config = dict(
    d_model=640,
    head_dim=32,
    parallel_block=False,
    init='normal',
    init_std_o=0.0037,
    lr=0.00228,
    final_lr_fraction=0.03,
    batch_tokens=131072,
    doc_mask=True,
    train_tokens=639600000,
    steps=4880,
    dataset='wikipedia_en',
)
Each number is 128 + 24 x the weight over its row's rms, rounded and kept within 0 to 255. Layers, rows and columns count from 0. The size above them is the row's rms in percent of the matrix's.

# layer 2 MLP down (transposed), 3840x640, rms 0.0987, rows 2687-2713, columns 512-639
size [106 108 101  98 100 107  95  99 104 111 101 108 104 100 114 100  96 107  93 101 101  96 101  98  93  97 102]
[[100 142 145 115 153 152  97 135 100 165 109 135 118 124  99 162 112  93  49 133 143 124  80 125 164  87 115  83 107 169 134 168 135 127 120 142 119 132 117  95  99 108  94 150 127 138 130  59 156 147 110 111 135 109 143 108 129 115 111 180 109 104 163 125 135 131 183 139 158 152 109 104 133  72 114 158 123 111 151 150 134 123 171  86 147 138 137 124 100 112 149 115 138 120 135 163 114  85 133 140 116 125  93 154 168 130 143 124 134 126 129 130 186 128 159 143 135 151 134 129 129 130 109 156 140 108  93 132]
 [116 109 153  84 144 154 125 133 107 141 136 112 138 179 154 143  93 163 163 145 128 146 102  90 107 107 124 103 137 179 141 102 134 121 151  95  74 123 116  96 138  83 140 147 115 113 156  92  82 121 123 137  87 108 125 106 154 134 152 154  94 130 138 131 141 112 123 129 145 133 113 152 120 109 166 122 157 115  82 126 152 116 156 103 123  99 132 151 112 175  99  95 141 151 136  85 143 150 150 145 135 148 122 133 112 127 146 171  59 111 132 160 114 138 121 128 100 134 111 136 101 126  92  90 136 140 167 121]
 [129 128 121 133 151 130 160 100  94 131 126 108 148 137 133 131 133 137 129 145 173 162 116 117 104  92  93 142 115 152 124 123 121 132 156 138 115 104 123 138  97 108 148 112 136 153 118 156 102 141 113 103 129 127  99 129 145 168 165 132 164 122 114  58 146 133 141 121 126 140 141 118 161 130 110 156 121 133 127 108 108 122 172 115  89 146  86 132 102 108  98 110 125 161  99  81 110 106 154 137 137 154 167  98 128 124  96 123 181 154 114 129 149 107 133 157 105 131 118 135 167 178  85 148 149  73 137 185]
 [129  98  86 158  91 139 131 190 142 117 147 130 132 122 140 134 178 147 134 128  81 151 173 118 130 121  99 148  92  88 188 120 124 109 113 129 144 149  98 174  98 114 127 170 148 149 160 125  93 162 112 161 143  93 147  99  78 132 164 135 140 128 137 121 139 112 158 147 108 141 171 173 115 131 134 144 110 137 121 123 130 163 134 123 146 125 146 139 145 122 105 116 105 131 145 120  85 139 157 152 132 127 155 168 101 126 158  94 130 157 139 147 105  91  96 118 116 161 121 118 126 141 133  99  85 110 133 114]
 [101 138 132 157 113 117  97 133 103 138 132 118 146 117 118  98 124  88 121 120 116 151 141 131 129 101 133 138 132 116 144 147  81 139 130 179 135 142 123 123  92 139 146 131 146 125 135 134 135 175 169 153 118 110 129 133 170 119 128 138 135 136 115 128 150  90 137 130 126 133  80 122 113 122 151 187 137 111 104 140 139 103 108 129 148 122 133 118 114 175 146 129 122 131 138 118 141 134 115 133  85 136 141 115  57  95 116 144 140 121 100 159 169 131 115 134 121 132  83 119 130 149 137 116 144 126 126 107]
 [102 110 177 138 112 118 155 166 146 125 102 133 139 139 134 142 126 121 134 113 134 119 100 147  81 106 164 158 124 109  88 126 128  84 125 176 152 148 104 166 141  79 129 123 136  98 122 121 188 123 134 192 101 132 128 141 178 153 142 110 128 138 145  92 109 106 126  94 141 160 124  94  97  81 121 122 148 152  94 111 170 157  80  92 105 133 115 105  95  97 159 143 149 114 144 166  97 109 100 132 116 126 111 144 121 151 128 153 145 116 125 122 174 158 115 155  85 134 105 151 137 143  89 100 150 112 147 143]
 [111 140 100 154 111 129 120 126 106 133 118 123 139 150 100 121  96 136 125 134 132  67 108 148 137 147 120 127 111 191 109 169 107 135  98 126 122 118  98 125 121 156 157 146 110 129 112 142 114 142 118 148 102 157  97 123 149 121  88 130 111 103 113 134 127 109 119 135  95 121 137  95 144 139 189 192 102 135 166 143 151 131  92 160 139 151 113  94 151 178 128  98 109 104 150 142 122 141 133 111 147 152 131 161  83 109 123 134 125  87 102 167 131 116 154 136 182 108 144 120 135  85 157  79 172 147 135 122]
 [105 136 111 118 123 126 147 125 124 179 102 163 119 135 104 107 150 152 141 126  64 104 130 126 113 152 158  94 150 162 166 146 103 101 105 145  98 122 130 127 119  84 141 140 150 109 135 153 112 124 125 129 163 116 126 136 128 118 182 105 134 102  61 118 168 144  99 132 129 141 155 151 147 125 130 164 137 141 133 135  67 124 144 144  92 118 176 107 131 112 106 134 114 131 119 138 113 139 107  97 124 150 126 130 143 119 146 116 163 120 112 151 114 151 130 152 116 165 150  80 108 189 110 146 126 115 166 155]
 [122 146 100 124 138  66 147 156 152 130 132 129 133  95 146 156 115 123  98 177 174 131 105  94 119 110 112 123 160 132 126 122 128  93 114 102 128 120 171  98 149 126 102  96 163 173  97 169 133 148 140 141 132 140 149 156 123 114 123 143 161 132 146 133 139  79  73 139 177  99 110  85 126 126 133 104  96 139 155 167 104 126 115 132 173 121 152 123 134 144 130 106 121 155 138 127  94 129 121 125 152 169 183 116 107 125 123 144 149 138 103 142 137  99  93 117 163 110 129 142 164 148 171  67 126 155 136  92]
 [121 104 165 108 144 167 170 112 161  85 116 132 131 104 133 159 119 152 127  99 142 153 147 142 149 157 151 159 136 130 177 169 143 157 137 127  98 134 123 130 137 114 112 132 157 111 161 136  60 128 114 143 122  89 145 101 125  97 137 126 144 140 181 150 106 171 121 139 119 163 101  90 112 121 118 103 105 150 111 139 132 138 148 166 103 132 145  87 106  91 111 110 137 128 137 171 140 104 187 145 146 133 129 143  93 110 123 118 147 169 135 102 102 145 143 125 141 136 130 100 138  66 102 135 130 147 130 125]
 [117 148 138 103 148 172 160 155 114 137 114 124 143 133 126 134 114 137  89 152 217  87 110  89 117 125 134 123 133 155 122 122 160 142 130 137 139 174 124 110 136 135 177 124 116 135 148 102 102 124 135 101  82 141 133 101 176 134  97  98 118 116 118 156  98 153 138 146 110 141 147  78 106 106 153 152  69 132 137 120 122 128 109 102 113 114 134 136 105 131 161  85 134 143  96 175 152 156 154 135 154 116  88  98 120 143 128 143 185 116 138 123 140 125 174 118  71 100 145 131 122 132 157 123 141 152  92 153]
 [168 136 172 155 135 153 122  91 125 113 101 130 104 135 151 117 120 135 128 104 148 127 114 135 167 135 108  97 162 133 148  93 113 168  93 119 122 147  98  93 137 123 134 121 116  91 128 167 112 110 182 148 122 155 109 134 115 103 155 158 172 164 209 113  89 116 131 143 139 109 117 101  68 125  99 130 123 125  69 125 164 138 134 153  93 162 130 156  94 158 134 119 125 180 141 121 103 109 119 165  97 120 134 174 162 137 127 136 117 189 127  95 138 124 115 137 124 130 141 125 116 156 147 109  77 104 120 128]
 [ 90 124 121 152 148 149 106 106 122 110 135 164 155 160 150 147 122 141 130 119  94 194 106 126  90 119 145 132 133 116  90  95 175 134 172 130 124 108 122  85 106 145 117 145  90 136 119 117 115 103  95 122 131 127 111 170 169 155 149 124 101 159 128 128 148  71 150 142 140 159 167 145 152 103 117 158 118  94 125 146 132 156 131 128 105 131 117 132 108 112 124 140 125 124  97 164 113 116 125 166 109 180  72 140 156 118 130 112  98 147 100 147 144 110 126 108 101 133 117 146 167 120 113 132 162 109 151 124]
 [117 117 168 101 117  84 115 178  99 120 136 146 152 135 172 118 114 175 151 145 137 105 140 144 137  97 151  95 111  95 129 107 142  86 131 184 121 160 116 121 177 132 165 109 142 155  88 124 148 121 122  90 142 133 124 160 110 136 154  94 101 101 171 150 125 129 100 129 163 116 137 117 140 128  77 155  90 153 124 129 107 106 112 140 123 118 132 118 107 150 132 161 164 145 138 135 131 143 138 102 145  87 144 103 107 130 141  99  59 136 164 115 110 107 153 100 107 155 138  96 138 161 130  90 112 129 113 105]
 [110 158 126 116 140 110 167 127 113 121 148  91 121 129 143  91 119 120 134 180 121 151 104 127 153 106 141 123 151 131 133 155 111 109  87 126 124  88 143 109  86 123 159 152  96 111 135 161 152 118 159 145 137 113  92 146 129 139 167  99 160 172 127 132 108 113 104 146 113 161 109 144 156 152 108 158 109 155 153 135  99 141 134  98 130 142 136 126 141  94 112 128 128 144 154 136 120 166 115 164 133 137 124 138 114 155  94  97 142 132 123 150 125 132 114 156 114 118 132 165 142 137 135 134 139 130 132 118]
 [136 102 124 109 141 108 136 125  92 183 149 121 113 131 101 132 104 144 126 139 114  92 130 168 136 111 120 131 128 132 155 102 169 123 121 142 109 131 150  98  79 129 149 148 126 151 155 131  83 122 118 132 115 102  79 132 164  99 160 138 147 124  97 164 152 146 126 119 129 125 123 160 114 149 138 138 119 130 141 116 105 113 149 122 126 116 143 148 106 136 119 124  74 106  73 113 147 111 146  80 131  70 106 170 142 119 159 144 118 135 174 134 154 126 149  74 127 127 122 136  88 160 109 171  94 152 136 171]
 [115 163  71 142 121 154 120 122 149 113 139 125 140 127 139 108 121 105 123 155 147 170 164 119 125 122 179 115 118 164 115 136 122  76 118 107 129 120 129 132 115 107 115 138 147 171 122 108 100 131 120 103 130 160 118 149 130 133 133 122  68 141 148 133 115 153 119  83 148 160 118  93 105 170 161 110 147 120 116 166 145 153 132 102 136 132 141 125 109 120  82 149 110 163 115 126 107 137 118 120 118 147 100 137 151 138 153 137 131 116 149 135 159  96 140 141 138 128 132 121  98 136  93 113 106 137 138 153]
 [ 96 152 108 163 115 122 167 194  93 130 108  87 118 137  76 157 100 129 106  90 127 124 137  98  85  97 150 105 153  90 147 107 152 135 181 141  98 125 148 108  95 133 119 112 110 125 145 141 119 136 160 115 143 158 148 178 133 163 117 131 130 122 139 143 106 120 136 130 104 130 141 140 127 106  94 131 154  95 124 167  97 136 115 128 124 114 121 120 109 116 127  82 111 153  91 142 120 132 132 145 113 123  83 116  93  96 146 126 163 111  92 149 114 101 117  94 140 120 122  81  96 116 102  90 159 151 138 111]
 [ 90 131 112 150 131 110 123  87 153  90 110 104 145 130 158 135 149 147 114 103 129 140 116 153 141 118 156 142  98  99 143 122 152 141 114 150 144 152 162 105 121 122 160 126 185 125 112 139 108  69 110 128 150 150  89 103 115 123 137 105 128  98 184 137 130 123 144 143 110 115 141 136 133 138 148 105 123 148 117 159 138 147  94 135 105 122 109 161 140 121 126 117 137 128  87 148 118 103 126 153  90 112 137 123 178 108  84 146 134 102 162 126 118  98 154  93 123  48 183 112 147 118 134 152 118 139  87 158]
 [159 122 122 179 109 158 139 151 142 135 170  90 145 114  88 136  90 124 109 130 146 126 145 143 164 116 150  99 155 152 155 144 115 185 155 127 103 116 156  99  97 118 114 154 174 151 136 134 139 117 146 151 127 141 126 133 156 139 147 103 104 125 125  72 135 137 126 154 112 109 130 103 144 141 121 141 134 123 198 164 105 110 163 109 123 120 148 161  86 116 136 118 136 118 130 198 123 150 122 159 100 156 124 128 138 149 132 142 139 109 139 123 144 142 121 107 114 143 163 100 105 107 113 109 138 116 153 112]
 [151 109  88 112 127 116  96 125 116 105 155 103 110 139 101 181 129 109 108 146 130 181  85 133 144 145 112 147 124 122 110  88  87 108 105  95 135  68 184  87 104 113 146 126 149 136 144 113 102 157 161 139 149 114 134 136 152 136 133  56 154 151 139 122 149 110 157 127 132 120 128 124 151 116 140 145 100  80 126 123 121 155 142 131  97 114  90 134 164 115 136 103 110 132  82 104 140 133 139 113 129 123 124 133  94 149 109 152 138 159 139 162  84  94  82 133 148 102 125 165 113 108  74  65 155 141 125 102]
 [103 112  71 164 157 139 107 123 163 106 151  96 148 120 116 110 121 103 159 163 110  96 147 126 122 165 119 126 142 150 100 163 155  77 117 107 115 121 118 143  90 134 138 150 119 128 141 125 160 102 152 114 153 138 136 123 145 113 122 182 133 148  83 132 123 149 155 114 106 137 121 118 114  92 125 123 174 152 123 151 140  90 112 117 151 150 133 128 133 140 133 127 139 117 117 121 129 127 122 119 127 102 160 155 124  88 141 133 132 145 134 132 118 175 125  84  69 127  72  93 103 141 120 131 106 124  87 128]
 [ 65 128 164 124 144 127 132 140 123 115  93 133 135 138 119  76 132 144 103 105 123 141 136 134 115 153 163 133 150 138 142 122 122 170 110 140  72 138 125  93 158 149  77 143 138 146  99 122 133 136 129 145 142 104 157 125 127  77 172 126 112 121 154 115 152 117 129 150 142 106 136 113 132 151 104 117 128 112 113 120 145 125 145 158 151 117 158 152 131 105 100 127 137  91 143  76 107  90 104 157 142  81 126 111 123 149 116 135 135 110  92 113 131 141 144 111 135 153 128 106 114  99 128 132  76 187 104 118]
 [146 116  84 118 100 181 129 106 150 109 122 141 148 120 160 140 149 106 126 107  73 110 119 128 129 156 166 145 119 137  94 163 158 111 132 146 151 131 107 100 119 132 131  78 154 122 144 115 120 131  85 169 120  88 120 131 104 102 109  94 158 145 132 119 139 145 141 146 140 149 113 157 155  66 149 124 122 136 122 114 108 106 148 130 116 134 133 104 122  98 122 169 136 115 142 102 119 155 155 127 121 118 103 135 158 152 108 101 113 139 121 128 144 117 140 139 161 139 100 175 153 135 140 106 128 146 172  96]
 [138  85 131 153 150 139 149 147  87 140 105 130 145 153 124 139 117 112 131 153 136 122 148 102 136 140 124 155 120 112 170  77 118 164 160 119 138 121 138 113 112  84 128  88 134  84 138 123 124 104 126 102 106 146  91  93 103 114 122 113 124 138 150 103 123 116 128  88 114 133 171 113 140  87 119 170  99  76 129 110 120 124 109 159 133 146 125 133 110 115 135 143 119 101 149 158  94 163 111 124 124 138 130 122 111 125 102 135 117 144 137  92 143 158 157 180 131 109 131  99 129 158 118 122 190 110 134 139]
 [120 121 101 155 157 116 150  94 137 142 148 149 158 124 133 156 117 127 137 144  93  74 117 135 141 107 140 130 129 107 144 156 146 115 131 132 102 190 119  87 105 112 113 123  97 113 144 116 147 145 126  97 165 194 129 137 156 121 125 154 112 115 127 104 122 166 151 147 131 169 130 119  88 108 101 104  67 159 124 158 163 160 163 106 146 126 116  96 133 140 152 169 151 115 144 110 144 108 102 113 126 131 110 117 125 155 125 118 177 149 129 119 114 109 163 136 125 129 136 114  92 149 131 120 112 158 137 152]
 [109 145 116 157  94  76  50  99 106  94 131 166 120 133 117 142 164 119 149 134 125 105  98 155 119  92 121 142  98 134 144 113 144 131 103 118 113  96 162 126 121 139 127 108 128 120 143  95 145  89 146 135 118 143 120 126 131 127 120 142 124 181 148 144 129 141 145 128 146 125 110 153 169 134 148 121 144 111  96 145 169 185 135 113 130 158 144 144 112  94 128 134 145 115 130 147 136 119 140 103 110 160  90 122 141 124 109 100 103 102 132 148 128  98  89  94 144 159 143 142 139 149 168 166 172 118 145 128]]
# layer 2 MLP up, 3840x640, rms 0.0549, rows 2688-2714, columns 512-639
size [107 101 102  98 105  94 102 104 114 102 109 103 102 112 102  94 112  97 104  94  98 108  98  90  96  99 102]
[[140 111 137  92 136 132 115 130 139 129 153 109 127  96 114 125 119 136 114 140 144  96 139 140 136 114 160 110 104 125 118 133 143  94 119 107 130  96 143 155 129 130  82 160 115 155 102 134 150 105 128 158 104 119 132  93 110 167 126 151 108 139  93 126 130  98 135 128 167 154 126 124  89 123 145 123 148 152 119 159 137 128  82 135 173 107 139 108 109 116 137  82 122 139 122 128 112 154 135 115 147 168 108 157 178 131 111 115 139 135 158 166 130  60  89 107 147 145 141 144 134 158 144 141  70 126 144 104]
 [153 128 153 106 164 145 105 134 115 134 102  87 131 143 140 162  83 153 151 122 140 123 120 104 144 129  92 135 129 116 106 162 135 130 159 157 156 130  92 109 149 137 146  85 167 103 132  92 133 122 135 129 122 159 127 138 116 119 147 128 167 135 125 109  87 138 180 134 161 134 112 114 152 144 103 174 104  70 127 144 138 171 143 130 133 121 103 149 186  86 121 127 119 110 115 173 116 138 120 115 162 123 126 133 144  78 113 103 127  99 156 158 149 118 128 156 165 117 113 142 129 175 135 110  95 134 155 125]
 [151 109  96 114 111 141 137 117  83 139 161 101 108 154 117 153 135 145 120  94 118 143 138  97 151  97 157 132 135 122 127 112 131 125 143 137  97 126 158 202 144 163  94 122  97 150  89  70 109 129 110 100  94 140 164 155 152 139 144 123 119 113 111 174 111 113 113 111 149 162 116 103 125 147 151 148 111 100 181  91 137 158 114  99 133 115 113 144 154 156  64 103 175 181 147 119 130 100 119 142 128 131 127 115 156 102 128 124 103 122 119 108 133 148 151 165 121 131 137  95 107 108 122 111 117 118 107 110]
 [ 90 140 172 124 124 153 131 131 147 144 158 158 147 153 116  76 122  88 126 117 116 126 115 139 124 119 151 143 144 129 111 101 113 153 128 122 180 145 127 128 133 147 117  85 155 117 129 151  96 130 148 109 129 154 139 110 120 101 129 103 111 130 110 141 106 144 125  89 122  82  88 107 142 155 156 117 110 135 142 137 103 138 135  91 117  94 139 103  95 136 124 137 117 139 143 107 187 144  89 128 126 140 130 171 159 167  70 132 132 148 127 133 174 112 143 174 119 145 156 117 181 150 137 158 146 133 143 135]
 [106 112 133 145 126 132  89 114 140 122  99 127 116 147 136 122 152  69 142 144  99 121 137 133 147 117 135 129 112 106 107 157 114  71 164 122 105  92 120 138 154 135  72 155 127 123 132 151 150 179 143 182  84 127 142 126 130 104 138 108 123 125 131 112 147 150 124  95 153 155 176  88  96 114 160 118 146 157 135 135 146 180 107  72 100 175  75 168 148 121 133 172 122 107  62 134 158 114 146 121 127 132 110 121 162 100 101 106 117 129 151 135 109 141 142 115 127 121 158 174 162 122 121 107 133 128 129 124]
 [133 134 150 149 155 126  72 127  77 154 130 106 149 163 118 124 156 112 144 136 194 114 127  85 141 139 132 136 130 147 132 117 173 150 167 151 141 119 113 138 159 121 112 125 153 148 113 137 128 117 137 127 109 116 133  71 124 164  94 120 144  95 133 101 154  68 145 146 193 188  88 145 114 146  88 115 112  97 149 107 159 156 110 110  78 171 165 140 121 124 107 114 138 149 120  83 131  62 138 120 178 137 135 156 127 137 103 107  87 119 127 175 115 141 127 115 122 176 132 142 156 155 166 117 132 111 108 160]
 [110 145 149 109 128  95 127  91 142 121 132 103 148 131 127 105 119 143 131 117 148 143 108 129 138  68 129 150 122 121 131 130 134 113 163 186 111 118 105 134 190 134 142 164 155 130 138 115 144 153 141 105 108 140 134 119 113 170 119 125 121 148 117 115 167 134 165 121 114 128 104  91 159 136 143 117  85 105 116 117 107 162  82 108 171 117 140 141 170 146 136 138 113 136  88 117 136 114  98 104 142 137  91 159 152 136 130 131 135 151 166 146  96 118 134 124 112 141 102 114  68 180 126 118 175 121 138 111]
 [137 110  97 105  86 110 144 140 128 131 103 162 132 183 106 135 150 137  99  94 127 127 116 143 144 136 110  88 139 119 125 132 145 116 127 141  91 109 120 106 155 122 109 132 125 159 137  90 139 141 108 192 114 156 139 112  86 119 122 179 106 103 136  78 136 124 119  63 112  74 137 129 106 110 113 150 125 161 125 162 135  99  95 130 142  95 121 140 114 119 151 137  99 166 147 132 100 130 118 144  93 132 163 123 148 141  86 102 123  98 146  83 131 141 167 125 113 131 139 116 106 123 118  83 143 114 103 127]
 [111 129 136 109 144 110 123 137 152 114 167 140 129 154 151 140 139 184 132 115 140 103 112 186 149 122 147 128  95 106 154 137 124  86 145 151 126 128 128 160 104 143 122 120 105 129 157 181 117 125  94 100 122 117 117 106 131 124 109 125 115 135 116 125  91 161  96 115 157 108  66 117 139 138 102 138 125 141 158 106 112 136 107 130 104 143  97  94  93  60 113 104 136 145 144 108 165 121 115 142 145 124 163 106 124 132 106 103  79 169 136  99 133 114 127 154 143 108 114 111 143 104 140  79 154 102 132 135]
 [147  96 148 129  97 144 116 114  97 121 166 135 134 116  98 104 112 130 107  74 124 130 136 141 134 177 124 102 139  94 155 121 120  91 139 126 145 112 141 154 120 145 135 112 143 116 104 139 105 126 144 115 144 180 165 136 119 111 113 105 181 125 132 145 124 104 127 160 177 111 159 123 112 147 129 148  93 125 146 139 145  68 164 133 142 144 173  90  88 179 163 139 131 178 126 133 153 158 137 158  98 130 126 121 132 119 154 139 134 153 124 106 170 130 131 146 135 115 131  81 114 131 158 165 149 112 100 101]
 [163  92 108  99 134  96 136 146 138 104 115 176 140 112 143 130 182  98 103 115 106 146 140 165 127 133 116 134  88 122  84 172 117 106  94 152 149 108 117 123 116 123 123 111 149 153 139  91 134 106  87 114 123 126 107  78 161 150 123 148 121 145  97 162  92 144 112 112 122 121 137 137 106 139 129 117 121 146  88 163  95 150 118 114 170 116 133 132 144 116  88  57 140 127 108 120 135 149  99 111 147 116 120 126 151 144 100 175 133 116 136  98 123 109 157  99 150  99 108 159 129 109 142 139 117 145 120 135]
 [112  76 107 179 107 181 122 129  89 137  96 122 158 136 124 105  88 160 135 166 126 145 125 144 130 114 129 133 147 177  99 106 133 124 128 135  93 127 109 181 126 133 120 152 105 162 121  93 141 107 147 106 128 141 168 158 137 140 144 152 135 155 152 143 143 101 113 115 132 128 170  73 158 149 136 161 160 145 113 119 145 100 103 130 143 107 161 117 110 139 126 148  84 158 146  89 163 147 159 169 120 158 163 170 120 156 144  90 120  89 147 112 124 108  95 111 133 134 109 156  89  94 118 143 142 120 112 151]
 [143 166 122 130 102 108 148 147 151 131 124  86  83  98 135 139 129 104 133 164 144  87 145 101 165 129 175 127 136 115 172 145 104 113  82 103 136 157 155 132 124 136 126 147 150  92 142 121 106 117 108 134 136 164 108  79 122  93 113 122  88 153 161 106 117 140 158  84 119 148 123 121 118 117 106 163 119 152 137 165 128 160 160 145 121 142 113 139 101 103 145 147 107 148 140 168  93 145  91 151 116 140 160 164 145 162 131 119 108 101 142 129 175 172  85 156  82 160 149 145 153  95 129  91 124 116 111 136]
 [102 163 141 125 147 143 124 138 142 148 155 128 111 104 142 111 151 135 113 121 123 129 135 145 154 101 127 175 165 147 165 120  71 135 159 130 136 118 149 186 148 189 118 124 122 104 158 122 166  94 127 109 136 126 111 152  87 135 150 136  99 172 156 125 125 124  98 122 125 140 139 107 133 131  99 127 168 122 111  97 127 130 120  90 124 119  94 126 122 144 153 145  95 110 141 136  84 131 112 157 136 146 167 113 107  91 101 101  90 112 138 167  99 113 141 120 143 105 115 110 116 152  79 135 128 189 123 105]
 [117 149  90 153 141  96 142 122 135 192 120 120 120 136 114  99 110 139 153 150 117 147 134 148 143 108 135 143 129 143 105  98 143 149 109 165 121 113 146 131 114 120 151 103 131 163 159 114 128  95 152 129 135 117 151 173 153 156  85 151 149 202 113 150 149 165 139  72  97 151 155  97  83 103 131 107 125 104 123 158 100 102 137  82 168 148 159  87  97 135 132 119  78  95 152 134 111 104 106 111 127 119 124 124 100 137 157 124 116 118 126 143 125 128 145  77 105 106 109 151 137 112 102 112 149 100 127 129]
 [119 105 130 117 127 169 124 135 127 152 123 130 123  64 148 115 134 123 147 169 178 143  98 115 144 114 153 114 157 129 118 129 113 129  99 142 109 149 113 138  96 150 138 130 131 125  93 165 120 127 176 154 120  79 145 121 127 121 145 116 119 158 115 147 150 111 133 141 105 118 111  85 170 170 127 140 123 100 156 118 110 162 186 159 127 136 161 105 133 100 154 136  92 180  89 145 156 149 121 125 121  73 120 137 126 113 130 139 164  87 120 177 127 135 124 163  79 136 109 130 138 158 130  97  69 116 136 131]
 [147 156  80  97  82 135 156 107 141 133 111 147 113 112 108 163 107  99 173 148 117  95 156 142 105 130 111 135 114  94 176 140 113 119 108 144 122 129 145 116 167 133 117 107 160 139 151 119 146 121 145 109 137 100 119  98 151 147 113 133 134 160 148  98  99 100  78 142 132 116  83 127 140 188 118 164 131 115 143  84 100 130 150 104 130 114 150 130 123 166 131  66 110 125 148 149 116 137 121 132 126 116 127 133 137 122 108 156  99 159 114 155 102 139 123 140 114 101 134 133 132 105 156 132 103 121 117 170]
 [117 150 136 152 153 107 102 112 138 136 139  73 116 145 117 104 136 152 111 164 126 110 143 145 116 162 100 175 107 128 145 157 108 111  95 116 137 166 113 169 105 122 105 128 128  96 128 118 105 120 131 119 121 148  90 123 122 152 149 124 132 128 148 109 121 103 156 155 132 133 137 129 120 130 150 101 106 131 122  73  94 152 133 120 124 155 107 126 109 144 119 128 111 132 143 162 123 136 124 160 116 126 125  95 163  85 105 137 115  91 202  94 124 105 137 141 130 136  97 111 140 128 151 100 100 116 147 129]
 [163 129 138  98 132 155 142 122 159 200 151  92 152 147 110 119 177 129 133 126 132  95 152 132 105 132  81  95 160 130 103 148 177 110 129 127 141 121 143 133 157 162 119 116 152 134 123  92 124  86 119 109 134 120 132 144 115 122 137  92 152 125  94 122 143 142 107 125 163 132 160 130 140 139 131 119 127 121 188 125 118  88  87 121 161 133  94 132 148 122 133 143  90 155 168 190 133 135 110 108 148 123 134 101 151 128 109  91 122 144 115 115 117 135 129 161 132 113 139 142 140 121  87 135 114 122 113 140]
 [201 154 101 167 110 133 152 132 144 133 133 128 122 103 134 161 112 150 125 131 164 147 124  58 152 127  43 143 114 127 116 137 184 156 123 138 125  87 134 106 126 151 127 135 163 116 118 166 140 141 161 167  75 104 147 161 169 128 142 147 168  73 154 136 154 122 122 128 100 147 118  93 121 174 151 126 122 140 114 126 157 153 105 124  65 132 105 126 120 127  98  97  88 121 107 114 154 110 128 106 130 151 114 107  69 140 144 134 127 116 161 118 134 109 101 109 124 124 124 116 151 105 129 120 112 132 103 110]
 [149  84  97 121 171 102 146 140  96 111 118 134 105 135 147 138 148 103 119 122 137 120 124 156  91 137 122 103  99 147 170 172  91 142 137 113 117 123 116 151 154 162 120 108 147 130 141 130 136 175 129 106 181 120 138 122 144 126 153 132 158 131  92  96 123 126 170 136 113 173 109 110 145 153 128 138 139 146 130 144 143 115 115 125 153 156 146 102 133 103  86 140 140 116 111 117 108 150 151 100 107 110 130 146 131 146 121 101 117 127 164  93 141 114 102 103 156 128  96 120 119 158 127 114 137 157  99 148]
 [152 110  82 119 127  99 129 102  91 165 123  98  65 138 102 136 137 106  87 134 154 146 161 152 115 120 123 100 149  79 136 120  85 111 144  93 104 131 138 134 118 147 145 139  74  95 144 118 133 116 115 112 131 133 156 142 142 134 130  91 131 187 100  99  85 136 127 106 137 118 128 112 151 147 134  98  99 141 111 118 151 124  84 138 163 164 118 170 140  97 141 117 103 144 148 192 134 111 100 150 120 174 110 138 102 155  99 130 109 126  91 117 115 162 111 122 132 160 125  94 113 120 130 136 128 142 109 191]
 [165 152 125 124 136 153 153 156 150 141 126  94 109 113 131 123 123 125 147 157 107  58 171 120 146 127 126 160 125 134 166  93 110 143 141 141 177 131 125  97 120 142  98 141 150  82 137 149 164 163 118 116 134 114 136 134 106 114 133 101 147 117 139 118 129 131 119 166 157 109 139 136 108  82 110 133 150 121 126  81 176 101 150 115 132 114 108 100  89 100  91 126 153 160 139 136 162 166 159 106  92  88 139 148 118 141 140 112 111 139 123 113 127 124  82 124 130 130 112  94 154 154  85 146 168 150 122  91]
 [156 171 158 181  87 157 101 167 149 148 220 104 152 135 107 132 159 131  79 121 198 119 135 103 111 127 138 105 151  97 117  85 109 175 115 105  77 128 124 141 119 126 157 107 132 169 145 140 133 118 130 171 105 157 142 114 106 148 131 156 126 164 122 104 130 131 162  92 123 122 123 114 140 117 130  67 149 126 127 153 153 122  77 122 160 111 127 135 151 130 103 136 134 135 107 141 125 144 106 172 147  86  98 107 117  84 128 158 179 116 151  95 145  89 111 132 124 164 108 135 164 129 135 113 106  86 135  84]
 [129 130 131 117 124 126 147 181 104 156 137 126 121 129 137 122 104 149 133 104 172  74 160 113 153 182 166 143 140 139 131 143 146 168 129 110 126 114 153 152 161 165 159 113 143 131 156 142 104 139  94 139 104 116 135 119 119 134 114 150 133 152 108 130 121 104 124 148 108 158 134 154 103 141 108 140 122 112  91 117 103 147 148 132 130 158 125 165  90 127 109 121 117 125 105 131  74 125 101 126 124 153 120  69 123 109 129 135 159 135 133 115 109 162 113 104 112 115 142 115  99 119 131 162 140 115 128  79]
 [ 93 105 161 153 131 130 117 102 110 119 140 136 123 170 112 141 136 101 109  96 150 117 120 151 118 108 111 149 138 109 139 124 138 173 156 125 129  94 129 116 157 123 130 136 125  70 130  97 128 161 142 136 142 154 128 143  75  87 109 163 120 107 162 132 129 102 149 132 176 141 109  62 142 114 133 115  91 134  84 107 176 141  94 100 128 128 180 117  78 127 120 132 108 126 148 175 151 139 154 137 131 133  70 165 145 150 116 130  90  88 123 148 118 126 112 101 133 134 106  93 150 109 117 110 178 105 110 133]
 [ 94 114  69 164 113 180 108 122 126 150 130 148 161 128 171 154 167 108  86 147 103  83 191 129 124 139 109 131 124 143 140 140 124 123 140  98 141 131 154  86 135 141 175 128 157 106 111 143 126 112 121 135 130 131  99 144 190 128  72 135 184 129 107 146 118 154 165 111 131 117 105  98 134 149 147 133 151 120 148  95  96  92 124 103  83 160 117 141 138  92 115 129 168 126 145 115  90 138 141 106 148  89 116  83 119 119 116  90 136 121 140 168 135  90 143 138 139  95 144 150 133 116 136 128 134 156 143 140]]